config.yaml
num_hidden_layers: 10
hidden_size: 832
num_attention_heads: 13
num_key_value_heads: 13
head_dim: 64
intermediate_size: 3328
vocab_size: 32000
hidden_act: "tanh_gelu"
norm: "layernorm"
norm_place: "pre"
norm_eps: 1e-06
positions: "learned"
qk_norm: false
attn_scale: 0.125
bias: "all"
tie_word_embeddings: true
parallel_block: false
init: "uniform"
init_std_qkv: 0.0253
init_std_o: 0.00567
init_std_up: 0.0253
init_std_down: 0.00283
optimizer: "adamw"
learning_rate: 0.000587
beta1: 0.9
beta2: 0.98
weight_decay: 0.53
lr_head: 0.00927
max_grad_norm: 1.0
warmup_steps: 284
schedule: "wsd"
decay_fraction: 1.0
decay_shape: "linear"
final_lr_fraction: 0.1
batch_tokens: 262144
max_seq_len: 1024
doc_mask: false
train_tokens: 1379000000
max_steps: 5261
dataset: "wikipedia_en"
Each number is 500 + 25 x the weight over its row's rms, rounded and kept within 0 to 999. Layers, rows and columns count from 0. Numbers have three digits each. The size before them is the row's rms in percent of the matrix's.

# down: layer 6 MLP down (transposed), 3328x832, rms 0.0187, rows 1876-1895, columns 0-63
# up: layer 6 MLP up, 3328x832, rms 0.0232, rows 1877-1896, columns 0-63
down1876 096:482504497495510478475480526493556474453474524486506468512502497489511493472476530502472497498452505475496514551516518526478522460493470485509471479484517521489512496476483507515461476521494542
up1877 103:508524511499513487522493515533485472472479491541471558479498469481518495512547476496493466532514486519466507496454534483467469513515515522503502483487492471534476500510557474511510513497476492
down1877 095:526498527506487477506476508538448482477506486481501522480517488507474505479488522505515519525502468494510515525477520509491481486490501470536462492499467498544542470510459529483494520528494480
up1878 094:499532484485510473505509514519495425485494500496487490500468492508492482492462486483454474507525549493488502505470486516476488485492523523493496493483532481541478550452513507512520501494500485
down1878 105:543458474508529470498489532511517533500543495479548508511485471499538513499521488510523489501501490501503513478471501530468520511532458518506529484466496515479556463489482528476463477479568520
up1879 093:501471472525555516508532543493464488521525551509479497544543525533537514474542486484540439524488536510468494464478493534463530483530530537487542527534534513483458510529502475541456541531555489
down1879 091:481509488578492539514488497472496482521512475509506487476489498483525520484527503515485487491502512488485539510482483510460467497512558507457511490525477510472527484474481529486500502472511503
up1880 091:493513497502519526555516455482481478545472473539498467548521522452541531531497490488435531493540495482481485475484462542505456546507506461542497519469519513537489477450508489496531503465534513
down1880 092:493546475494511465466489488490481560477503530479544548459487495517497494499517499519521523561504496526493530524488496498497535497481503501505505493522530490535564500505540541534525523491505553
up1881 100:494488486496495500511487498519496464518493501495485516483480532526520512507495525479514448494489513549494523487522477502438518522465493499514484517465480483508512525486493512481454504497519511
down1881 107:460553476544472473507477514544491549519526504446499508518506484502527519505494492522526503490526522462550517486500507524535508482476540484479491504471482521474526517481518521522495490548498472
up1882 097:483480462551467528493509535514468474507464525492507516513493514508459486496471453531456442505505513542482466489488487510468525509506525499475471506485520510496508488506468484527518507525510552
down1882 094:498505448492546495487518504524492523483522510475514494512456529491486456503531537498486499526508478503515487509472457525519504533495453501512500484483453509531510502516527452511495488492501493
up1883 104:487444497525542489508501495484477534513456499468504473485496498560542501510534556505489529484508486498460467469468496494530490491496539554475552518500500490526468523544528528548489480476521567
down1883 099:506504511487510549475485504504506511515513475504543463487506519470556521507510528475506525483487446459485512474543479470527529529499489508471515490511486532520498495521518501511489486540543511
up1884 108:554481508503557537502498529482508508485497481521530510480520498517489476509563468467485515468489475493526503500501533504473509525491539546505550533560440482504502522514480489521560553526468510
down1884 106:477477531505535465508471476537501516458508472521541533491514463516501556525456516485511549498467457498470514489484501525516476539526464453531503467474529544489476502503504511498541520496518502
up1885 095:522486567506486509505504466532510541543489514502521502487575515498500494504519485506521499494444503523509520503540489512471496499467523492519459514518512477530461524522468475501442516491555482
down1885 109:536471429493475510507495498516475510524503514487516455498513493502549478489478482510492521525493531510476498475466461465501491519540523513490484513541508523508491499514514507528466456483482524
up1886 101:504506496540492498466502509513502538496553526486490465485498483479462511508482541469471491477515505479528520496465492487513519467540545496493501463445500488479505476462519462505456572480477505
down1886 097:502513464473508480506470505484502475477467515507490508506510479507510541478488515421515512518494509512532524479515532470530538442539531509480462524452498513475511545492466503495527499515541523
up1887 099:490507506514527497527471489495534501507487461502458503553501513464456533520504453525524489483468458541510512543489515445464512479481514513486505493514478519492512514527539505489483512499458482
down1887 118:534439470493496508493457517464486469479500495533498527483533548540487520541531498506502500490516504440524529535503476514487505525525468516480504512535525544478485460507469536513488492476534484
up1888 118:458469504502531512515500479483508503493522512454480474489518507480492510471519505473548481512481526532481518511528505468506433525529507482504489525501455526541515507487515464519523503547485506
down1888 108:510496493524515499496482534460481442471486524485526490510477494496474486502469501496544567503515489438494497509505552485522475560544483504513514524462495510541517515476500506495485522482501476
up1889 096:512482490499485506474499472541512464523506454533504510485481485537525527494495522545469529492490463481527527489498470528469506505465503467560483480465500453487534502453470515503518510559485469
down1889 090:486484538508546499513517485499480468484503493506506453507483524512479447520549456481486548514495512455479548550489509525522556485511533509490471511493473516524464469504455489490508549511550473
up1890 096:534514478548511470512479475526479497540553529497498520469513491494463475486489448495517517462501482493468522463487512477488501454505485494507506514498533495518517544480478494511496486537538540
down1890 101:513484466496512508514491528494532508492509491489489448515518516491504489500458513497501496522497505532475483502488483449478505496475484471499464481515507545504526503508503544504474481448489550
up1891 099:495474490521449517495523494487522483460473470489462518490505514478530494515475499465510526499486485518507511535473528489461488521489461499550520465485518510507474467474490503501517448511496514
down1891 100:504544488487478526484522516481491507492508516475501484517504489481539517531517485495526502513506510514507520492471474468520516460501481509479477505491522525514498496487496503509500504504502482
up1892 097:559465480504544512485503480501486514475461488501489474464472451479493517494501452528546516528500462483502538541479499535507459491467523481418515532481548480496511488476442493481475507486473489
down1892 088:516534509516468505498536500512540526468478500492488530550515451499541500464507512522476515515481514491517517536511465469482493514466481508475489446470483509500531512474554518517522504504491495
up1893 106:521479504491534517472479519481517515460496515494455492457490488481484487503557497536457487503497519468461464485518483501480486486473505526508531535546476458483456515549526525513492481502509494
down1893 102:467479497504470500524515519493502494472509510501551475494507506459460447491520463485458479538488471557466485531513498532531514484537503563502505502470507513514523491524489514472537486486506491
up1894 097:501512519524499475477535466473488500489513539476516483494515472531467471517462477507488462536515470494510474477503482458496523528512487470492500472476506528497498524462492464532482535524489518
down1894 103:469497511456506522479488527481463519498518493498540542528489482499516516488504504478494466502464467501513541454516497438479511472514491564493498493492513489490482476479512486475503514506500505
up1895 103:516512523486494488503511495485468479499499505490461502514520479470494516479511504522509488514482509544540476496504548429517510537505507537510507495485467517469519483535501521553519476515495483
down1895 108:454488489496525511513460516485471541515492478520509515497494549497464554457483487487500489499440454471451499518471479504501475530495484472495533532487469497518497463522520482545492476544425465
up1896 098:480476514478502475494458472497510476486501526474507503503483517519476531478559493517480478497512482517470492545544475513476512452464515487519506520491473459516502493478560481496495515482455523